Weights of a small transformer language model.
Size: 8 heads of 64 (2 for keys and values), vocabulary 16384, 49.4M parameters.
Training: a variant of SOAP for these matrices, 789M tokens, 3011 steps.
Each number is 128 + 24 x the weight over the matrix's rms, rounded and kept within 0 to 255. Layers, rows and columns count from 0.

# layer 8 MLP up, 1344x512, rms 0.113, rows 869-893, columns 128-255
[[136 141  97 122 130 126 109 154 138 109 145  80  92 136 118 144 119 112 112 111 113 107 111 129 110 162 127 173 126 154 123 156 145 127 138 159 126 121 100 113 143 137 139 163 145 125 100 120 114 124 112  82 182 127 132 148 144 138 104 121 154 141 135  80 145 134 119 174 147 110 136 134 148 101 112 119 147 152 152 125  93 140 140 166 137 117 117 165 166 101 188 113  81  96  99 143 143 151 126 122 137 135 191 144 140 111 122 125 179 114 154 124 165 145 155 147 144 114 131 156 151  97 125  83 121 114 110 127]
 [157 137 147 159 103 128 153 125 120 114 149 144 123 168 128 116 162 105  82 173 104 126 116 132  76 125 137 141 109 128 123 153 160 116 105 151 166 123 107  81 185 103  99 132 145 140 123 102 150 168 103 147 117 146 151 150 134 108 154 133  88 139 124 108 162 124 144  87 152 140 123 144 124 148 101 114 166 107 102 115 146 145 128  67 146 168 122 126 156 173 134 156  88 143 148 153 132 116  92 133 124 178 137 156 136 135 140 158 159 124 141 110 144 129 178 124 110  66  69 152 131  94 124 105  85 135 127 171]
 [151 111 122 126 108 137 122 176 114 108 137 171 149 113 158 102 164 127 107 129  90 138 128 158 150 116  97 129 179 117 138 162 106  97 147 109 112 120  94 154 138  65 144 111 110 147 139 155 116 132 101 132 144 143 132 142 108 114 190 121 107 145 111 133 144 135 147 141 169 146 142 184  96 157 144 143  87  84 130  99 144 139 149 122  91 172  81 126 129 132 147 123 111 105 108 123 154 117 154 144 101  89 157 137 114 136 153 149 136  87 152 136 102 113 129 133 122  91 118  90  77 126 132 134 117  96 123 143]
 [105 155  80 132  78  85 128 110 155 101 111 141  98 124 141 138 107 135 102 115 134 104 161 125 138 182 156 124 112 190 144 123 173 144  99 125 135 107 169 143 108  86  99 149 121 101 132 146 130 134 114 148 124 123 124 158 150 100 159 151  84  83 142 140 128 173 146 107 154 105 122 150 154 164  87 163 147 161  77 127 149 108 130 175 116 103 151  87 128 113 123 158 144 122 168 125 160  97 153 142 142 135 151 120  95 110 123 110 147 139 150 139 139  99  95 123 148 144 140 139 110 129 148 122 161 130 109 142]
 [140 150 170 139 140 119 154 104 126 118 114 137 130 146 107 133 159  90  88 137  89  76 133 118 112  70  99 144 145 142 143  97 118 124 144 120 155 117 123  83 158 104 181 123  86 108  98 111 106 158  95 149 156 133 148 109 130  94 160 141 176 128 100 168 103  64 147 145 145 141 161 131 137 111 133 149 194 141 101 148 134 108 118 141 120 134 142 126 186 116 152 176 130 144  87 119 109 134 142  99 101 123 144 145  93 139 110 144 144  76 139 167 121 119  81 171 140 133 108 114 104 129 134 112 174 119 129 141]
 [131 154 140 153  73 164 111 107 130 102 139  97 135  95 128 128 141 158 130 124  67 119 162 127  92 149 104 160 131 118 136 170 124 124 163 105 115  87 104  69 118  93 140 141  86 177 108  88 117 153 163 145 142 112 127 144 168 116 123 122 158 101 179 106 150 114 153 141 155 128 153 103 123 144 126 111 165 149 112 111 138 111 100 154 146 212 141 138 110 128 151  88 118 120 131 105 157 158  90  97 134 115 183 110 142 133 119 119 129  78 116 115  90 133 126 140 124 120 104  91 154 128  90  97 124 137 153  99]
 [108 122 110 147  65 153 114 138 148 171 135 124 108 124 148 157 147  87 117 148 135 156 155 153 120 119 164 147 118 123 119 144 156 101 132 103 115 108 102  90 149 137 145 120 137 105 149 101  98 104 171 140 134 119 132 143 148  94 120 120 130 141 110 104 140 133 162 128 121 182 136 145 127 130 105 121 158 148 110 103 119 126 124 130  98 125 130  96 153 168 140  88 144 188 137 161 113 136 125 121 165 128 147 160 120 150  89  80 145 116  86 117 121 106 159 151 122 108 133 122 195 100  96 142  98 122 117  98]
 [126 108 115 112 146 170 113 115 146 102  93 118 121 166 104  84 121 153  79 144 159 102 112 128 125 116 107 143 104 151 145 125 157 135 145 118 132 151 144 158 114 121 145 105 132 143 146 111 122 131 121 125  93 130 132 147 145  92 100 168 134 141 175 127 156 139 130 123 150 119 126 119 162 122 161 160 121 138 129 117 143 148  84  88 137 112 166 147 158 155 100 130 153 133  85 154 103 115 134  88 144 116 115 121  87 166 133  87 155 141 145 104 139 163 142 105 131 139 117 121 138 169 103  99  93 102 144  99]
 [130 119 123 131 105 114 146 115 167 118 161 118 161  86 117 147 124 154 146 105 152 124 137 123 149 122 138 118 121 123 181 130 115 181 113 110 133 107 126 112 102 143 139 122 121 108 138 130 100 140 128 110 144 169 120 166 166 136 148 105  46 145 120 118 148 139 118 105 171 136 157 107  77 152  66 165 122  87 123 106  65 112 144  86 105 160 106  85 111 175 161 105 140 152 119 147 117 136 104 150  97  93  76 139 127 174 117 144 102 126 126  74 128 138 148 121 123 131 159 129 139 112 117 124 117 150 102 114]
 [ 87 118 100 140 157 150 162 108 132 106 111 138 138 109 173 119  97 181 110 104  98 151  91  87 138 107 129 137 121 107 197 116 101 141 155 147 149 111 140 140 153 126  96 123  96 146 117 129  99 104 155  97  98 140 144 102 125 131 131 128 129 129 120 157 137 145 113  90 139 155 145  83  97 119 126  53 131 144 110 110 139 112 112 122 150 120 117 130 148 168 131 136 155 125 139 188 115 130 150 121  74 155  88 123 138 126 116 159 160 147 139  99 121 165 161 147 131 129 179 124 150 131 118 130 135 175 133 120]
 [ 91 130 125  94 115  86 105 168 156 115  90 124 108 122 124 166  99 114  96 176 129  90 151 133 128 132 123 142  92 175  94 148 137 116 116 141 117 131 158 142  98 154 127 135 120 171 136 156 102 145 148 123 103 114 125 154 120 148 137  90 167 132 101 116 115 161 124 146 175 116  88 120 128 113 139 144 135 157 162 109 101 128 106  81 102 133 156 123 134 192 153 132 157 114 170 115 153 173  99 111 132 115 129 138 122  73 116  93 108  99 136 108 122 106 117 184 153  78 170 110 110 106 139 132 127 110 117 130]
 [ 67 129 119 116 132 116  81 185 134 110 113 112 122  87 106 119  57  92 183 116 135 123 109 111 120 127 140 119 174 117 149 115 111 124 117  93 122 108 111 118 138 124 126 111 128 127  86 125 121 140 133 127 146 126 149 117 122  86 125 152 118 126 161 131  95 123 113 110 151 140  94 136 140  88 123 129 107 135 123 127 100 112  97  95 121 148 101 138 122  98 122 124 125 155  92 138 108 120  88  89 130 155 146 122 147 156 129 112 129 143 135 136 106 128 111 145 128 132 104 102 157 128 122 162 117 146 129 152]
 [ 87 152 109 119 109 149 143  93 138 131 140 152 144 147  97 118 132 137 129 121 139  76 105 149 149 127 132 115  91 131 118 108 142 106 107 108 115 180 115 159 136 130 109 156 104 149 132 127 109 128 135 128  93 137 129 136 101 169  70 120 130 125 128  85 116 157  98 110 120 202 169  78 128 156 102 144 165 116 118 128 172  97 106 141 140 139 131 137  99 146 132 117 151  96 125 122 107 164 138 137 148 178  96 126 109 113  99 129  83 139 142 159 157  96 177  98 122 120 132 115 132  85 117 103 163 151 128 136]
 [139 145 157 131 120 159 122  99 128 110 138 134 144 141 141  78 123 140 137 154 140 138 115  93 145 143  96 174 123 127 126 127 160 139 122 149 154 129 127 139 145 152 121 132 115  98 116 143 110 121 120 147 134 139 162 162 120 127 143 157 131 150 116 130 133 166 151 148 147 102 129 104  96 149 143 117  93 101 110 131 140 124 197  91 157 163 105 154 153 103 143 102 101 135 105 128 122 121 158 122 110 119 136  96  85 144  80 136  79 204  69 114 139 131 101 150  84 112 156 172 129 120 133  96  88  92  77 136]
 [124 173 137  97  79 127 158 103 121 120 134 115 131 143 109 124 126 122  92 122 134 135 115 107 115  95 117 150 131 128 151 114  91 133 173 134 145 153 138  83 126  88 115 113 140 150 110 111 137 122 144 152 118  98 108 145 175 129 120 101 119 132 151 151 147 157  84 103 124 108 142 127 175 140 100 122  95 111  94 101 130 126 140 143 127 145 116 115 161 118 102 103 142 122  97 119 115 113 160 109 185 159 104 161 119 142 104 143 144 146 146 111 143 132 145 155  76 132 133 135 142 121 113 101 148 136 111  81]
 [168 114 109 175 138 150 163 154  68 129 121  99 124 123 148 128  72 134  96 157 117 131 141 116 111 110  98 152 103 125 177 152 150 116 167 141 131  86 151 101 118 119 123 138 121 131 121 124 129 122 116 151 110 139  97 132 149 120 128 103 120 132 156 126 131 126 171 113 162 124 103 109 110 111 148  79  94 111 107  93 134 117 137 137 101 139 131 159 136 117 112 140 137 154 105  94 125 129 114 129 111 157 153 128 142 174 145 107 179 111 130 140 149 111 131 107  82 143 127 153 110 202  86 141  87 117 128 103]
 [ 83 162 124 135 120 140 130 128 106 132 119 122 161 110  86 137 127 150  98 151 104  97 161 140 113 125  95  99 127 106 142 121 109 142 143 111 117 134 151 117 100 126 149 122 149 128 150 102 123 102 126 127 136 122 149 142 136 123 146 106 101 124 140  82 114 120 114 154 155 128 141 127 136 116 133 188  97 116 145 130 104  82 111 171 175 127  83 165 133 131 129 169 130 114 157 150  97 146 114  89 140 114 118 142 125 154 128  85 148 104  88  92  55 105 122 183 126 115 175 110 152 125 105 137 128 202  99 109]
 [136 120 105 107 132 144  99 127 108 113  92 130 170 107 103 106 148 103 123 127 187 101 124 149 134 161 105 152 126 103 110 128  91 130 151 146 157 169 117 174 155 132 140 143 113 130  92 135  83 152 120 135 191 139  93 134 167 139 142 209 116 126 103 123 160 152 120 144 129 146 160 116 147 129 135 120 138 121  97 149 163 141 140 150 144 116 157 115 118 149 122 127 112 102  89 125  89 187 122 132 125 117 140 144 157  49 125 101  60 151 103  98 132 152 127 136 140 156 111 102 100 166 111 121 107 121 114 142]
 [170 136 138  88  90 169 165 198 141 170 168 135 138  74  92 131 135 183 120  88 153 116 102 129 161 104 154 112 142 122 137 119  92 117 160 152 100 142 120 100 106 143 166 109 180 106 140 109 108 103 118 118  96 144 126 120  90  95 174 134  74 142 116 127 125 131 156 138 138 114 128 140 140  85 116 150 135  64 153 134 121 126 144 105 108 130 106 140 131 161 120 121 105 105  81 120 154 134 139 156 152 171 131 149 127 157  86 128 120 128 101 158 101 125  96 112  81 120 109 176 168 154 138 101 144  72 129  83]
 [148 138 134 174 154 104 109 124  86 148 143 126 114 166  53  88 165 169 133 144 130 135 163 142 117 124 117 169  92 134  96 144 150 112 129  82 115 153 140 109 134 109 182 124 113  67 153 166  88 119 162 161 144 102 160 119  96 138 128  90 117 106 132 137 133 127 134 124 177 122 162 121 107 133 157 127 123 121 109 115 126  81 128  91 123 123 131 113 129 120 131 191 163 135 142 141 139 167 149 159  86 113  97 135 138 164 112 172 135 112 100 123 136  97 136 150 149 146 146 146 124  71 106  77 106 120 158 114]
 [134 121 107 154 143 160 148 128  63 116 119 165  88 140 149 117 140 131  87  84  81 146 130 106 170 161 136 182 151 140 153 149 131 106 117 124 137 141 120 140 140 136 188 153  75 129 105 162 143 140 112 132 129 114 124 126 130 119 149  89 127 149 124 133 138 155 172 118  97  87 125 139 154 136 147 134 136  98 104  92 139 134 135 106 133 179 147 156 167 153 143 123 164 150 132 139  92 186 122 145  91 110 140 130 143 116 115 105 113 153 127 131 144 144 157  88 106 117 153 120 136 102 180 155 106 161 142 122]
 [113 115 126 214  77 147  84 137 110  98 140  80 145 158 123 109 176 115  98 111 111 153 102 132 176 100 157  91 127 136 109 113 138 137  93 149 143 110 189 136 125 150 162 130 119 166  90 151 113 163 163 132 133 187 113 124 132 159 118 139 120 129  84 148 114 133 156 126 143 115 140 114 135 142 160 140 168 111 117  89 139 133 130  75 134 122 148 115  85 107 158 131 116  79 116 110 119 142 118 116 133 121 142 108 145 127 124 117  94 124 155 139 112  73 115 171 139 141 137 121 191 143 183 119 176 106 159 104]
 [148 145 185 127 111 117  60 159 132 126 151  95 143 118  75  79 156 117 148 116 115 139  86  98  90 112 137 155 131 162  99 107 127 148 124  65 156 120 177 171 140 138 114 151  93 129 123 166 124  94 159 135  88  83  95 105 126 127 128 143 116 142 105  99 149 136 130 165  92 158 136 166 142 169 163 105 112 117  74 136 149 118 112 134 111 130  87 116 117 119 135 109 133 128 112 137 132 133 117 114 117 115 137 136 115  98 131 139 109  90 132 146 129 173 148 126 109 117 101 132 121 149 131 117 127 138 115 179]
 [142 106 127 132  96 171 132 142 107 162 180 119 148 114  69 123 170 149 136 193 128 116  98 106 101  72 105 150 106 124 112  94 114 169 165 138 124 131 152 145 140 102 132 127  92 101 187 107  91 137 176 151 148 140 137 109 136 115 100 132 141 160 118 100 122 145 176 146 100 108 121 112 151 117 133 115 125 111 122 129 149 128 105  95 163 119 126 102 143 147 118 139 101 139 137 116 121 130 114 132 128  99  72 110 143 127  93 132 107 159 112 132 105 114 136  86 138 156 117 166 119 163 101 152 114 173  96 122]
 [122 133 121 119 143 147 125 118 128 166 129 129 125 138 169 116 159  80 129  91 129 139  83 129 105  90  82  80 145 132 107 124 144 183 128 118 132 127 145 143 150 177 125 149 100 162 120 125 110 145 119 119  97  91 120 122  98 142 141 172 146 149  87  90 116 102 134 134 116 104  70 144 114 124 150 106 143 105 142 142 174  80  86  98 125 143 185 112 110  95 164 124 114 141 107 134 144 128 128 167 108 111 117  79  97 137 126 125 154 162 125 105 136 164 109 163 124 115 125 134 135 149 161 108 108 134 145 141]]